Each number is 200 + 20 x the weight over its row's rms, rounded and kept within 0 to 999. Layers, rows and columns count from 0. The size before them is the row's rms in percent of the matrix's.

# layer 13 MLP up, 512x128, rms 0.21, rows 2-29, columns 0-127
103,207,203,183,205,187,234,201,218,205,201,198,187,181,229,186,212,170,221,209,191,224,197,183,182,160,194,192,201,200,180,220,221,255,198,209,246,213,190,219,198,218,217,185,185,197,224,188,175,204,218,218,196,224,232,172,208,173,214,185,203,199,170,211,193,211,213,221,215,165,201,211,212,177,188,170,223,196,211,210,197,192,199,197,157,183,191,206,207,190,214,230,190,227,193,216,198,167,127,185,200,194,175,204,226,197,164,248,203,200,199,202,184,206,205,176,198,175,196,198,162,244,236,207,194,194,203,220,194
096,222,181,205,178,225,192,191,196,211,191,188,229,194,210,189,209,165,181,222,192,223,188,205,168,191,208,159,183,169,224,166,226,192,192,185,194,229,221,240,207,211,178,199,189,156,185,208,281,203,185,199,227,188,206,201,226,229,221,178,199,211,197,228,192,212,231,203,182,204,196,204,211,199,174,202,211,200,181,188,206,179,194,221,157,231,213,200,221,219,185,197,243,186,186,173,186,164,209,246,179,200,222,179,218,170,186,208,207,199,183,185,210,202,179,198,196,202,212,216,190,215,205,233,193,186,195,214,202
107,192,198,195,214,188,196,197,175,197,194,217,179,243,197,228,219,204,179,169,224,216,219,190,213,207,217,203,185,209,203,182,198,193,198,214,192,202,202,213,176,222,198,174,198,206,211,190,212,221,223,228,211,221,227,199,197,179,203,148,194,194,181,210,199,146,176,205,215,174,175,218,224,233,208,202,189,160,185,212,171,196,225,184,216,236,172,187,225,216,204,212,172,207,228,196,247,183,183,204,162,214,201,227,196,181,209,210,157,199,210,210,161,214,156,201,198,224,195,219,198,208,201,208,226,210,245,179,165
089,213,178,185,201,171,175,191,200,202,196,181,203,181,176,205,200,176,223,215,193,195,195,199,205,221,190,208,203,181,192,240,208,216,195,177,198,198,202,212,192,194,171,237,211,218,215,201,181,189,180,166,165,207,174,214,245,224,195,212,190,194,250,218,200,198,230,246,175,217,170,193,158,215,181,167,172,199,193,209,201,222,200,189,160,207,204,222,189,219,210,202,166,203,183,206,215,213,183,226,248,206,238,192,200,174,213,235,183,225,179,221,193,192,208,222,181,210,188,191,202,206,137,191,227,218,209,200,209
113,183,198,248,197,199,175,208,240,212,163,196,179,220,215,186,201,195,235,171,209,231,167,197,209,157,225,195,162,198,203,191,207,202,231,228,178,205,191,210,201,208,186,195,197,198,185,217,230,211,217,233,186,190,166,186,175,214,199,204,194,225,168,213,181,212,226,168,203,199,190,217,194,209,198,168,195,190,205,201,250,222,210,208,213,174,189,219,191,180,204,212,169,205,228,205,213,163,201,212,164,215,155,165,214,195,175,201,196,175,223,230,231,167,196,209,198,229,191,206,205,233,205,197,222,208,200,184,205
098,170,230,198,174,190,208,214,185,217,231,194,220,209,180,218,201,215,192,160,163,235,211,195,245,227,186,213,195,202,209,171,218,220,159,231,240,185,190,176,165,187,224,166,185,205,220,185,221,203,215,179,168,212,204,199,204,193,214,227,213,202,214,205,182,173,211,222,215,188,202,205,178,197,214,198,222,193,173,198,205,195,225,197,155,211,218,226,234,210,194,246,185,173,185,183,190,213,208,216,182,199,221,187,212,170,186,188,147,204,222,224,186,210,232,197,193,194,170,194,207,200,207,192,198,208,190,202,235
100,164,213,189,187,189,195,189,215,187,147,197,216,210,235,187,205,210,175,202,210,233,195,218,221,180,180,202,169,201,204,211,216,241,190,220,205,193,184,210,161,190,189,200,208,258,215,216,196,237,180,226,187,212,232,221,182,234,173,195,185,176,208,192,187,203,179,181,229,214,190,170,177,184,208,163,211,165,208,184,178,171,213,192,226,205,221,166,231,180,186,204,227,162,226,202,209,203,214,176,202,225,198,222,207,201,170,198,197,201,209,183,207,200,230,202,208,188,203,209,227,226,193,211,191,217,159,193,220
107,214,171,209,201,188,158,238,226,201,224,195,190,209,206,213,197,191,162,217,152,214,222,198,194,242,209,195,188,223,215,195,251,223,217,181,207,188,170,180,215,234,184,194,214,243,196,204,205,214,199,204,200,222,174,185,184,177,193,149,226,194,182,187,161,180,203,195,194,186,198,216,187,199,205,190,238,214,190,203,185,205,230,187,213,207,223,224,196,182,177,215,185,212,208,227,200,199,214,198,196,199,223,161,194,211,248,203,193,159,162,206,185,199,218,204,174,176,229,207,168,196,184,203,198,187,227,192,199
102,228,167,210,201,184,198,203,234,168,183,187,165,230,196,239,197,224,188,188,192,183,226,190,204,211,201,228,202,189,210,222,198,194,201,183,175,184,157,181,209,166,216,206,248,200,221,238,159,172,187,189,211,216,197,219,163,187,190,221,210,192,206,221,210,185,219,209,201,176,200,203,177,200,225,190,244,181,185,191,200,194,173,225,207,208,218,206,210,226,180,198,223,198,209,185,189,207,185,182,220,197,173,205,178,211,199,201,195,205,197,212,215,174,192,225,174,180,179,259,166,184,224,218,208,150,224,201,197
093,177,220,219,200,202,177,200,227,175,186,185,207,206,221,206,184,166,198,187,197,206,200,219,198,211,190,201,218,213,204,228,237,244,161,197,189,175,181,186,208,192,208,206,180,233,212,166,188,169,211,230,193,222,241,190,219,169,189,177,188,197,238,195,180,187,198,216,192,207,179,197,208,208,195,206,206,184,220,189,194,190,181,227,190,228,194,178,194,200,189,187,217,194,231,231,233,172,214,170,164,148,193,212,214,179,193,194,169,182,211,215,216,221,176,191,216,208,212,226,177,219,262,213,199,200,211,181,236
110,220,181,189,222,207,210,235,183,205,176,180,195,231,205,206,180,173,231,203,182,191,222,215,183,226,212,201,168,196,212,219,212,178,199,182,192,182,220,214,199,193,188,201,197,235,181,229,199,200,177,238,167,169,187,197,214,164,204,178,203,221,230,184,202,202,206,226,226,221,195,210,203,216,181,197,193,176,177,232,214,190,186,212,198,222,170,212,196,194,207,203,201,228,202,195,222,208,215,178,183,212,217,197,193,138,197,199,221,208,184,160,208,210,210,261,195,180,197,238,204,169,163,188,160,208,160,213,209
106,213,213,230,179,193,146,185,239,154,224,204,194,173,221,202,190,209,199,176,222,203,196,206,192,207,231,180,209,218,234,189,175,236,195,175,156,199,216,239,223,193,206,183,191,245,211,173,199,186,189,200,200,182,183,196,239,182,206,221,187,220,210,215,194,184,231,195,215,203,182,213,205,209,176,188,213,225,152,203,172,203,177,184,211,213,198,212,205,227,196,222,183,180,207,198,187,200,215,211,214,251,198,208,203,222,182,224,193,176,200,190,200,198,189,168,232,169,179,208,178,184,222,195,233,178,206,206,191
107,199,205,197,214,195,201,201,157,158,167,202,155,198,219,207,205,201,233,182,173,193,223,168,199,223,213,201,217,196,209,205,191,247,158,198,203,160,214,243,197,222,216,196,235,190,204,225,234,239,218,171,183,213,207,186,196,203,190,172,160,198,213,184,205,177,212,165,196,192,198,190,177,201,182,185,229,215,219,177,221,210,194,198,192,221,207,213,227,160,187,188,204,239,193,170,211,172,211,243,204,217,203,176,211,196,196,176,242,206,185,207,185,204,193,205,213,206,188,218,193,207,201,208,209,173,194,173,213
103,191,211,195,234,194,212,211,184,193,206,220,217,208,171,231,182,214,191,186,217,222,219,201,179,243,186,199,218,207,221,216,178,199,195,187,176,203,212,183,188,206,185,216,213,158,198,123,174,200,191,205,196,216,181,213,201,255,209,219,239,224,225,205,183,179,190,177,209,197,230,205,204,186,174,213,181,216,224,208,163,203,217,214,182,208,220,210,179,180,221,190,169,167,187,193,205,192,166,167,225,175,169,218,214,202,232,176,200,178,233,192,201,189,203,214,243,191,226,221,203,194,204,191,184,199,192,192,197
101,185,204,222,190,182,222,231,254,200,221,251,190,177,226,192,221,200,198,209,219,192,223,221,191,219,194,219,200,172,181,212,159,212,201,200,165,234,202,198,214,207,223,203,198,200,196,126,227,175,195,208,194,181,192,209,179,198,200,183,180,231,173,187,212,203,196,222,179,182,183,193,204,201,190,172,202,170,189,212,173,203,216,209,199,208,216,209,197,203,191,199,180,187,194,251,214,185,157,202,222,200,204,215,186,214,168,219,182,164,213,198,204,206,175,230,189,205,196,201,181,176,184,228,207,226,192,218,159
094,161,211,185,215,206,220,186,206,206,174,215,202,213,204,201,186,187,195,179,223,184,195,200,199,205,222,176,194,196,204,204,200,203,195,198,187,201,182,228,197,199,170,228,224,171,206,204,225,248,202,187,224,227,215,184,177,219,185,169,226,191,198,200,198,196,188,217,204,144,232,221,232,202,196,192,153,183,189,179,179,195,215,161,179,225,219,215,183,221,160,208,189,207,196,191,232,243,185,183,227,215,190,208,171,215,207,204,202,208,234,177,190,196,198,198,174,164,200,194,214,204,198,174,243,178,212,259,191
098,197,204,184,197,232,211,216,203,189,206,202,202,183,211,176,220,171,218,224,261,193,162,192,198,224,225,191,198,165,185,218,197,219,190,173,214,194,177,196,248,199,168,191,185,209,192,186,205,192,222,215,168,181,209,189,193,205,218,174,204,168,220,211,199,192,190,166,240,208,207,199,195,205,193,165,168,258,189,198,213,211,169,171,220,193,237,202,207,166,215,226,198,197,200,181,196,219,191,174,210,203,170,207,205,186,212,228,192,215,218,201,215,191,185,202,159,185,202,203,172,235,228,189,184,211,187,203,242
089,216,233,199,197,195,209,193,229,175,227,196,205,224,201,183,155,185,233,172,223,199,171,224,195,163,185,217,217,187,217,170,179,199,167,197,210,189,194,206,161,168,192,203,210,223,198,234,208,195,203,223,205,193,212,210,190,237,213,212,194,232,201,206,218,208,229,213,198,173,198,184,211,199,187,211,201,200,211,193,192,186,223,200,178,212,199,225,170,203,234,217,197,188,185,176,229,154,168,209,166,218,197,176,182,231,185,233,142,194,242,181,223,167,196,182,220,185,204,210,202,201,169,210,220,201,186,195,208
103,207,208,190,194,231,168,189,212,192,195,211,184,186,161,162,223,216,200,208,208,177,226,203,205,211,231,205,221,235,198,214,194,219,207,221,196,231,196,190,187,190,177,189,184,212,236,198,188,190,168,206,205,180,230,229,179,178,220,208,215,184,207,156,166,185,184,192,231,202,230,231,184,187,208,156,192,219,175,176,200,195,209,215,165,198,220,167,226,218,245,221,216,189,212,181,225,215,235,173,181,200,181,204,220,197,190,170,219,211,162,208,216,176,192,202,184,179,193,207,203,174,185,241,203,204,223,202,177
089,160,199,181,233,199,234,204,185,197,199,188,241,208,181,177,209,207,187,184,211,254,216,193,203,159,190,185,218,186,234,186,217,217,207,181,210,174,162,192,182,187,172,152,211,229,168,214,198,209,209,210,205,164,207,209,189,187,203,177,193,212,194,192,201,200,221,198,214,186,215,239,210,228,231,205,207,192,218,209,172,209,199,208,159,170,210,211,194,208,180,241,215,200,187,205,218,216,182,188,194,185,190,202,195,215,202,212,212,194,168,210,185,165,205,172,181,213,200,189,214,231,216,190,178,247,173,239,225
090,181,211,217,198,198,210,238,185,239,194,205,247,194,183,215,185,200,190,215,192,218,215,201,183,211,208,197,233,199,176,203,191,175,191,208,216,199,185,204,181,189,227,191,160,189,201,216,163,193,196,178,183,206,233,222,202,206,219,202,193,172,233,175,189,186,160,205,227,156,201,189,190,178,224,178,215,210,212,199,242,199,216,191,220,228,222,195,179,236,187,214,178,203,235,219,191,202,200,167,159,202,182,173,193,195,198,187,209,221,190,207,184,150,191,208,214,222,160,215,211,204,197,216,242,214,222,162,192
094,199,184,199,170,204,182,215,186,223,231,201,208,176,177,183,197,220,190,199,188,230,198,229,174,221,219,237,207,210,216,179,190,175,162,215,237,160,203,248,228,171,223,173,199,166,232,214,218,196,211,232,182,159,187,210,178,189,193,191,197,192,166,187,201,178,186,215,224,205,189,221,156,187,209,208,222,181,228,189,207,202,189,221,211,195,207,182,232,191,199,231,212,186,193,207,184,202,228,195,172,207,179,203,172,194,169,230,215,214,167,188,243,210,201,175,206,187,211,183,208,182,211,193,184,196,201,201,229
090,223,209,210,198,219,194,200,202,203,189,209,193,195,184,210,224,208,210,218,192,218,211,170,181,204,186,208,215,232,197,193,178,202,177,168,223,169,183,187,219,247,218,159,208,225,206,201,219,224,198,202,209,204,184,164,206,212,191,202,167,196,188,166,181,175,176,206,218,247,218,215,177,162,218,211,192,189,171,208,178,206,224,194,225,213,170,181,197,184,190,177,224,165,225,196,184,195,173,207,226,200,203,198,210,198,206,194,211,154,210,189,188,213,217,187,197,152,225,210,253,220,243,181,167,202,226,214,211
107,172,207,203,202,185,223,236,241,200,198,227,181,218,194,187,179,203,190,212,200,207,200,171,221,204,194,209,184,188,208,221,207,202,223,201,223,225,210,179,207,194,167,221,215,206,179,199,241,210,217,245,188,197,171,189,198,180,214,192,184,202,212,223,180,158,172,208,220,172,166,184,230,213,201,205,226,204,210,226,199,192,202,185,174,214,154,198,220,194,224,214,207,203,194,172,197,181,190,214,234,227,183,188,213,208,211,159,194,183,212,202,213,171,191,206,231,160,208,183,136,224,175,186,218,206,206,235,178
099,144,183,208,201,201,216,196,201,188,156,220,197,205,208,184,215,202,206,180,192,209,224,226,183,211,188,215,207,213,204,197,205,200,192,207,192,216,214,233,213,220,173,206,222,180,193,159,223,195,203,204,174,184,214,193,200,178,201,204,189,190,188,168,236,224,189,263,128,204,201,232,189,178,219,190,208,192,205,177,209,222,198,176,215,202,236,189,203,196,192,173,141,198,203,218,201,197,200,245,170,207,172,193,185,210,202,203,158,226,223,194,229,206,203,184,190,221,192,216,220,187,209,210,184,194,202,204,220
107,209,197,191,212,194,199,177,188,216,228,217,158,218,199,201,213,195,199,206,218,187,196,210,191,229,204,212,183,184,206,159,212,233,195,162,213,235,216,201,167,239,201,167,177,201,199,201,199,192,180,193,162,193,193,222,179,229,177,171,186,178,210,192,227,206,223,222,182,170,225,210,230,212,188,182,220,205,168,206,220,216,187,207,159,227,201,178,189,153,186,193,176,173,237,210,200,206,176,214,211,158,240,212,208,207,207,216,179,227,207,209,180,177,206,214,179,194,218,213,188,231,230,180,221,219,218,200,185
098,193,211,220,190,206,204,209,180,167,214,202,254,212,223,220,216,176,198,218,209,180,204,197,244,240,212,217,166,164,221,189,200,219,205,180,220,222,175,170,193,216,183,198,215,212,215,199,180,225,197,213,225,257,201,233,184,168,161,171,173,227,175,210,220,212,202,236,174,196,204,209,180,186,222,161,195,150,199,191,202,210,217,205,176,196,181,195,200,190,176,216,169,217,210,196,200,188,194,219,156,199,206,214,191,208,177,171,205,216,197,197,205,182,209,229,205,203,190,180,231,208,199,208,188,181,208,189,202
091,197,185,203,197,216,183,225,229,238,182,223,180,206,218,217,184,204,196,194,192,203,209,199,195,191,210,204,209,215,217,165,189,236,192,201,197,174,169,219,199,197,213,191,171,178,177,182,206,201,195,224,190,159,213,195,182,206,254,173,192,188,205,177,163,184,206,236,207,221,235,151,196,204,219,200,208,204,206,179,214,218,194,175,196,172,207,192,209,212,200,188,187,205,158,215,186,187,190,172,189,198,214,240,235,179,212,226,240,201,235,201,151,202,194,166,208,209,210,205,237,225,194,210,181,239,210,189,221
# layer 13 MLP down (transposed), 512x128, rms 0.0527, rows 2-28, columns 0-127
099,210,242,208,238,183,217,204,188,176,166,186,232,175,185,209,189,218,167,251,186,192,187,166,209,175,200,198,171,205,202,199,184,185,202,200,196,203,215,188,193,197,229,213,207,180,196,162,187,185,197,190,200,212,218,209,174,182,196,200,255,207,233,226,208,183,199,217,184,193,181,198,189,218,202,194,221,216,181,179,205,195,173,199,167,186,163,198,228,157,224,197,174,224,201,208,214,190,209,206,226,175,172,221,224,201,205,219,251,220,204,218,226,175,224,220,198,225,241,168,201,203,197,192,194,195,170,195,209
100,241,215,205,183,192,213,150,209,218,216,172,175,207,201,204,190,201,197,209,187,185,189,167,210,205,205,189,232,179,220,212,190,179,227,203,169,198,195,197,198,200,192,181,223,175,212,210,200,203,221,161,199,205,233,185,194,227,230,148,188,191,173,189,188,184,203,243,204,223,189,198,182,228,220,214,234,227,228,201,166,202,170,168,195,196,199,186,193,218,208,203,218,193,197,217,162,212,178,189,215,216,196,199,174,248,195,230,188,193,234,225,211,174,198,202,214,208,211,173,198,245,163,181,224,179,204,216,196
113,215,200,201,192,196,191,202,169,183,205,227,191,193,212,206,206,171,201,152,200,189,195,205,208,206,212,207,205,217,178,206,215,170,204,190,201,140,238,203,203,168,214,215,233,161,217,194,178,219,239,211,192,202,249,199,183,220,192,216,206,203,236,195,206,219,194,225,178,203,184,228,199,202,162,175,201,159,209,198,209,183,188,219,205,195,234,184,233,244,179,239,218,183,189,188,171,165,209,211,166,188,170,216,197,215,214,219,174,192,185,207,195,185,226,210,239,198,189,198,221,187,199,198,199,210,224,170,195
094,196,195,216,216,229,201,233,168,189,199,186,208,213,206,237,172,209,227,177,216,189,189,215,196,192,186,198,206,209,201,184,186,211,215,169,199,214,226,216,198,253,185,170,188,198,252,228,218,192,212,191,204,178,220,196,207,201,199,187,226,237,174,193,164,197,226,199,163,187,178,217,184,197,205,199,208,223,202,198,215,177,204,208,234,173,233,224,222,203,202,205,192,205,217,192,192,177,194,170,205,223,198,188,167,163,154,185,194,216,217,202,210,208,211,184,183,233,221,220,176,186,238,153,166,187,188,188,173
112,221,226,196,229,199,222,212,183,224,234,201,192,205,174,178,183,182,192,213,190,194,205,202,221,211,199,212,186,199,211,193,194,163,196,240,192,171,225,213,197,186,207,209,195,189,179,178,195,190,191,248,239,218,210,174,177,171,195,189,180,187,193,201,197,190,212,192,201,206,193,161,198,203,191,214,206,205,178,195,197,200,196,200,215,188,264,223,207,195,144,225,201,187,221,189,183,186,199,171,214,223,223,246,166,231,192,202,180,209,201,204,228,244,212,151,216,200,213,178,168,205,170,176,201,202,202,218,231
094,241,191,198,185,215,225,231,195,194,186,223,214,197,218,219,186,144,201,193,214,199,181,202,198,189,187,196,181,218,214,198,196,172,181,203,175,199,175,239,201,171,186,219,199,188,200,192,182,216,229,182,218,168,182,160,160,222,198,177,204,236,231,218,190,215,219,195,166,215,197,217,189,191,189,223,197,167,203,175,202,216,198,250,199,182,202,219,198,200,221,155,187,240,184,190,187,193,233,226,206,178,205,194,213,211,224,223,206,186,203,208,217,193,193,227,182,205,208,202,241,215,225,175,182,184,203,189,153
100,193,195,223,198,219,180,222,184,191,206,208,227,201,204,231,187,178,225,223,220,208,206,216,174,206,212,179,178,195,166,200,174,210,208,196,216,212,200,213,187,201,190,198,169,202,203,172,221,172,181,237,188,178,206,171,175,185,189,201,219,205,204,153,206,263,191,189,194,209,203,174,204,222,206,246,212,216,205,200,223,207,213,170,228,156,224,213,194,211,176,216,191,197,203,205,195,239,253,215,181,213,197,224,166,222,202,165,171,222,220,204,190,190,180,169,208,172,230,207,193,181,206,191,201,221,172,214,190
126,202,198,198,225,185,170,171,231,199,189,240,199,182,222,237,215,193,191,229,212,158,221,211,189,209,164,198,207,221,211,181,202,198,217,210,214,219,229,175,223,186,199,228,219,247,201,178,189,218,172,202,186,171,174,186,207,175,180,180,196,183,182,201,208,217,188,217,202,201,202,203,223,173,188,192,216,179,228,183,202,195,202,205,212,193,174,211,182,222,215,204,241,195,218,188,210,192,180,204,176,218,171,174,154,225,219,197,211,218,164,201,204,155,170,208,202,197,200,212,185,196,249,197,177,240,180,195,228
095,188,188,175,212,204,172,169,216,217,219,223,188,185,209,194,227,189,188,208,190,215,182,206,219,158,187,204,178,179,207,221,194,178,233,231,187,205,195,206,205,199,196,170,224,249,203,205,245,198,220,207,221,202,199,185,218,211,211,178,226,199,173,197,205,173,229,210,199,187,224,138,181,188,212,247,222,188,203,216,185,178,192,181,187,217,221,190,191,202,198,208,210,214,181,166,199,203,185,242,179,192,213,188,205,192,215,211,171,220,156,189,206,192,150,217,176,210,198,188,193,203,181,208,213,202,169,236,235
090,212,207,159,221,173,180,175,201,198,229,217,239,198,205,188,222,183,199,191,183,208,193,180,176,212,198,176,252,197,210,169,186,201,226,208,188,202,219,184,173,227,209,190,199,212,224,198,215,232,219,188,188,187,177,223,224,216,197,204,216,210,178,192,220,254,228,213,217,193,181,232,198,211,229,216,188,173,223,230,190,169,180,206,211,164,182,175,208,185,181,190,210,218,207,211,188,192,155,173,164,218,233,199,197,195,203,219,227,209,198,185,194,212,212,218,181,156,170,192,206,170,199,192,162,185,201,201,207
107,227,231,170,180,197,191,230,219,203,190,196,198,215,213,252,180,193,205,209,159,180,156,194,192,209,200,200,183,195,220,213,228,208,171,215,197,234,212,189,221,199,208,245,188,192,187,197,197,213,198,180,204,160,205,196,209,217,199,219,192,187,195,188,204,234,189,194,183,201,202,183,212,200,244,197,218,228,213,153,235,193,183,208,237,191,209,221,200,222,187,209,217,178,217,161,201,229,204,189,202,163,202,187,207,200,190,175,199,183,167,199,190,209,198,176,209,228,193,203,170,174,198,184,176,225,191,249,158
110,189,174,187,206,249,217,230,193,209,216,208,223,161,190,180,196,208,199,176,203,227,171,212,225,185,217,173,203,205,205,155,215,213,218,209,217,175,219,198,167,204,195,229,171,173,238,203,165,170,204,227,178,228,184,195,188,152,226,227,167,171,223,221,212,207,208,198,178,221,208,218,190,179,185,190,222,230,228,195,215,168,187,190,197,197,201,254,196,186,221,178,198,209,199,220,161,191,195,206,204,180,207,182,180,189,215,196,187,211,179,213,197,206,160,226,193,204,183,218,217,210,194,210,199,208,223,199,198
107,186,192,219,214,189,185,210,189,248,179,196,232,205,221,199,226,197,204,228,198,205,180,231,217,142,174,183,221,181,199,208,223,226,173,213,217,218,199,195,234,190,174,182,218,184,247,208,239,220,214,207,190,200,195,195,237,194,193,224,199,174,196,219,191,210,184,196,215,186,182,164,192,199,219,199,191,203,188,209,209,223,154,166,198,189,168,193,187,183,197,201,179,237,233,189,183,186,192,175,208,173,227,178,187,192,218,216,206,197,182,222,198,200,196,213,211,170,165,211,193,196,193,192,200,230,231,153,184
105,194,197,197,199,206,191,200,209,196,209,209,215,181,208,198,197,165,171,200,186,208,181,240,197,248,205,196,208,198,208,189,186,196,184,207,232,212,253,222,183,220,178,160,180,227,181,188,216,191,176,212,155,202,229,175,200,181,187,200,215,213,205,201,201,207,212,226,209,171,209,192,193,199,222,184,227,187,172,216,212,175,191,182,187,233,195,196,225,175,190,231,205,210,187,252,200,206,220,202,168,231,192,197,178,190,201,202,232,161,200,226,206,208,169,189,226,166,216,244,197,175,184,205,198,231,186,187,157
101,206,153,206,200,178,181,207,190,191,207,167,161,214,194,202,215,239,192,211,202,206,210,210,232,234,209,217,186,194,182,185,214,174,194,189,186,217,167,199,218,203,163,193,194,197,186,215,185,216,207,201,220,206,196,248,194,210,201,238,186,200,192,233,199,235,199,208,201,173,188,207,182,207,219,201,183,187,211,191,186,229,213,212,219,226,183,201,223,210,225,185,183,189,187,196,189,181,175,201,213,153,238,190,199,194,179,267,202,200,237,192,212,211,231,185,228,158,221,204,170,182,208,197,171,184,187,185,162
096,181,187,207,198,183,189,191,234,183,197,198,208,213,208,179,215,210,207,205,210,217,217,170,160,208,198,176,185,212,203,205,228,181,225,179,210,190,207,224,180,162,217,212,206,204,205,168,223,226,178,202,244,208,202,207,167,202,204,223,176,212,197,207,206,195,172,185,216,191,226,171,181,182,209,195,162,217,178,209,227,216,199,216,203,183,211,188,178,189,173,195,203,221,230,198,233,170,244,188,215,206,214,226,208,239,236,209,187,237,190,194,195,231,213,213,217,193,167,187,189,196,184,172,205,151,216,147,171
098,182,213,192,205,175,187,188,229,227,209,193,200,247,202,196,170,193,183,215,206,192,201,190,200,166,180,188,195,167,217,259,215,200,211,174,178,207,212,219,192,196,175,194,195,234,206,194,223,200,230,201,203,184,206,218,174,196,194,221,240,164,198,187,185,203,238,255,181,205,190,221,202,176,197,204,188,212,215,179,189,196,187,202,258,200,199,187,170,228,179,196,199,179,181,225,209,226,203,190,200,219,219,208,168,191,193,191,176,200,233,180,220,204,219,205,240,208,218,176,210,172,207,193,210,166,155,212,188
081,193,171,189,205,172,197,196,227,189,193,168,198,194,202,206,227,188,185,195,221,236,176,208,226,215,221,201,183,201,156,181,216,188,212,213,196,212,186,194,197,230,221,212,169,229,169,187,208,228,173,223,220,237,224,208,198,154,215,187,219,177,217,182,175,210,213,214,202,184,198,206,200,175,186,191,181,219,164,213,215,203,171,218,235,203,166,203,169,201,169,225,211,208,212,228,216,196,222,221,177,190,226,176,219,145,202,215,192,214,216,231,181,203,207,186,195,192,206,238,208,205,181,223,196,213,163,168,185
106,220,180,190,219,203,189,174,222,188,212,172,208,209,160,219,205,192,207,200,151,202,157,230,211,187,197,183,195,207,173,216,201,222,213,220,178,188,177,173,212,211,205,195,153,200,233,179,211,210,201,236,178,199,209,180,208,206,174,189,182,194,246,210,208,219,206,239,222,184,219,195,207,163,228,207,237,198,167,217,194,194,210,228,232,206,194,191,185,192,196,160,166,224,174,224,193,214,210,216,204,178,217,206,195,158,163,220,192,214,232,193,196,182,202,178,191,219,201,197,228,214,212,212,178,205,231,201,202
082,231,172,216,194,245,212,188,201,213,208,232,202,190,224,210,221,211,170,190,187,183,160,199,154,205,181,204,227,199,217,181,196,213,188,207,213,174,202,231,201,181,178,223,209,176,213,188,203,199,169,182,176,196,191,219,227,233,215,240,166,238,192,203,196,237,190,196,220,176,192,217,217,219,204,215,196,214,198,196,237,218,209,218,173,247,205,207,196,201,180,198,208,169,203,176,206,162,205,204,235,209,192,172,179,233,187,179,167,205,200,166,205,196,220,185,199,195,203,198,222,216,185,198,213,182,175,160,173
096,251,198,229,186,200,185,184,193,208,205,213,204,206,208,166,195,242,224,194,216,205,212,219,208,193,217,195,189,201,211,181,228,181,197,218,158,189,203,184,197,219,213,172,208,175,176,183,176,166,191,218,234,202,194,212,150,231,171,184,200,249,191,187,191,216,215,185,224,213,210,201,201,203,206,211,178,181,185,199,200,205,196,214,165,206,215,202,225,177,248,218,194,185,188,189,196,205,226,195,194,215,179,215,175,200,203,184,198,173,166,197,236,239,180,205,180,225,209,207,161,187,203,161,197,195,156,231,213
088,175,208,191,217,213,222,190,224,191,170,188,229,251,224,232,213,216,188,214,217,216,185,197,198,208,206,215,185,201,173,175,202,237,205,215,159,212,205,225,174,194,215,183,208,225,199,171,166,203,196,200,210,241,171,223,223,180,192,212,161,247,242,208,219,184,221,169,219,206,176,171,167,208,182,201,208,229,195,184,176,212,167,200,199,203,235,187,204,220,186,205,200,172,204,201,190,199,208,192,209,214,168,192,207,190,228,209,231,190,202,201,211,215,174,185,154,181,211,176,199,182,201,168,198,212,188,216,189
093,180,181,204,169,190,210,205,210,220,168,220,178,172,196,192,203,163,212,185,200,185,182,215,201,206,201,196,193,178,238,198,189,205,225,212,187,203,198,209,239,170,211,191,217,194,227,217,206,218,194,199,228,203,215,223,213,179,201,198,206,218,184,192,215,213,214,226,172,170,206,178,183,224,221,216,148,206,148,214,170,240,208,248,215,202,210,167,188,204,166,191,222,206,214,193,199,196,220,206,176,232,211,196,208,196,187,196,201,183,234,201,181,219,219,181,232,194,221,147,196,191,191,175,245,165,193,208,188
118,166,200,248,183,180,217,208,213,181,200,195,213,225,205,163,204,179,199,196,187,237,234,208,205,209,182,223,167,219,211,215,196,177,194,185,199,153,208,221,185,165,213,217,209,196,206,198,203,195,192,208,203,231,225,242,198,196,237,172,198,209,192,226,191,200,201,193,182,192,204,172,229,177,220,177,160,198,185,178,189,197,194,200,208,208,255,185,205,188,188,185,197,213,190,195,203,172,212,245,185,216,241,235,227,200,186,190,218,199,240,186,218,210,190,179,205,185,175,192,162,199,230,193,165,198,180,189,209
093,232,222,230,217,205,168,194,190,192,231,194,231,226,206,250,215,201,168,200,205,242,206,179,198,196,181,178,180,176,228,189,203,192,184,177,218,219,205,191,218,186,204,219,186,201,178,235,198,173,209,174,209,206,188,209,197,200,213,185,237,193,173,196,185,187,209,140,250,174,186,208,205,210,197,196,208,210,206,230,173,171,179,211,214,192,219,219,190,209,204,216,236,197,243,194,211,172,201,153,228,170,211,187,216,192,190,181,207,172,200,184,206,184,210,205,196,207,180,197,206,210,202,198,154,217,182,172,198
122,200,215,199,177,192,196,201,186,248,193,189,242,196,222,246,197,178,235,183,221,203,230,195,169,219,201,208,187,242,182,168,189,197,219,224,189,197,201,212,213,183,215,225,181,188,191,207,190,211,216,204,218,196,186,185,212,238,161,185,203,194,198,231,219,186,194,149,205,198,201,181,223,183,178,175,181,189,220,189,210,212,204,209,199,182,209,209,161,215,206,184,216,214,189,215,165,225,219,207,202,215,192,189,206,182,193,195,214,190,183,211,171,205,154,184,185,203,202,223,192,216,160,197,180,224,142,219,244
099,212,223,189,194,189,197,191,196,201,241,177,233,201,193,176,193,206,197,163,175,225,178,189,211,226,189,206,198,193,234,195,251,202,181,229,184,205,223,218,177,171,215,202,230,211,216,207,213,229,180,198,192,203,206,195,218,178,256,215,212,166,159,217,195,206,218,192,203,221,207,229,207,184,211,181,194,169,188,209,159,189,190,190,182,199,204,179,190,202,195,224,213,191,159,191,180,200,157,187,202,185,210,228,227,190,186,203,222,203,212,192,196,223,219,217,207,209,186,202,196,193,182,220,166,235,237,184,147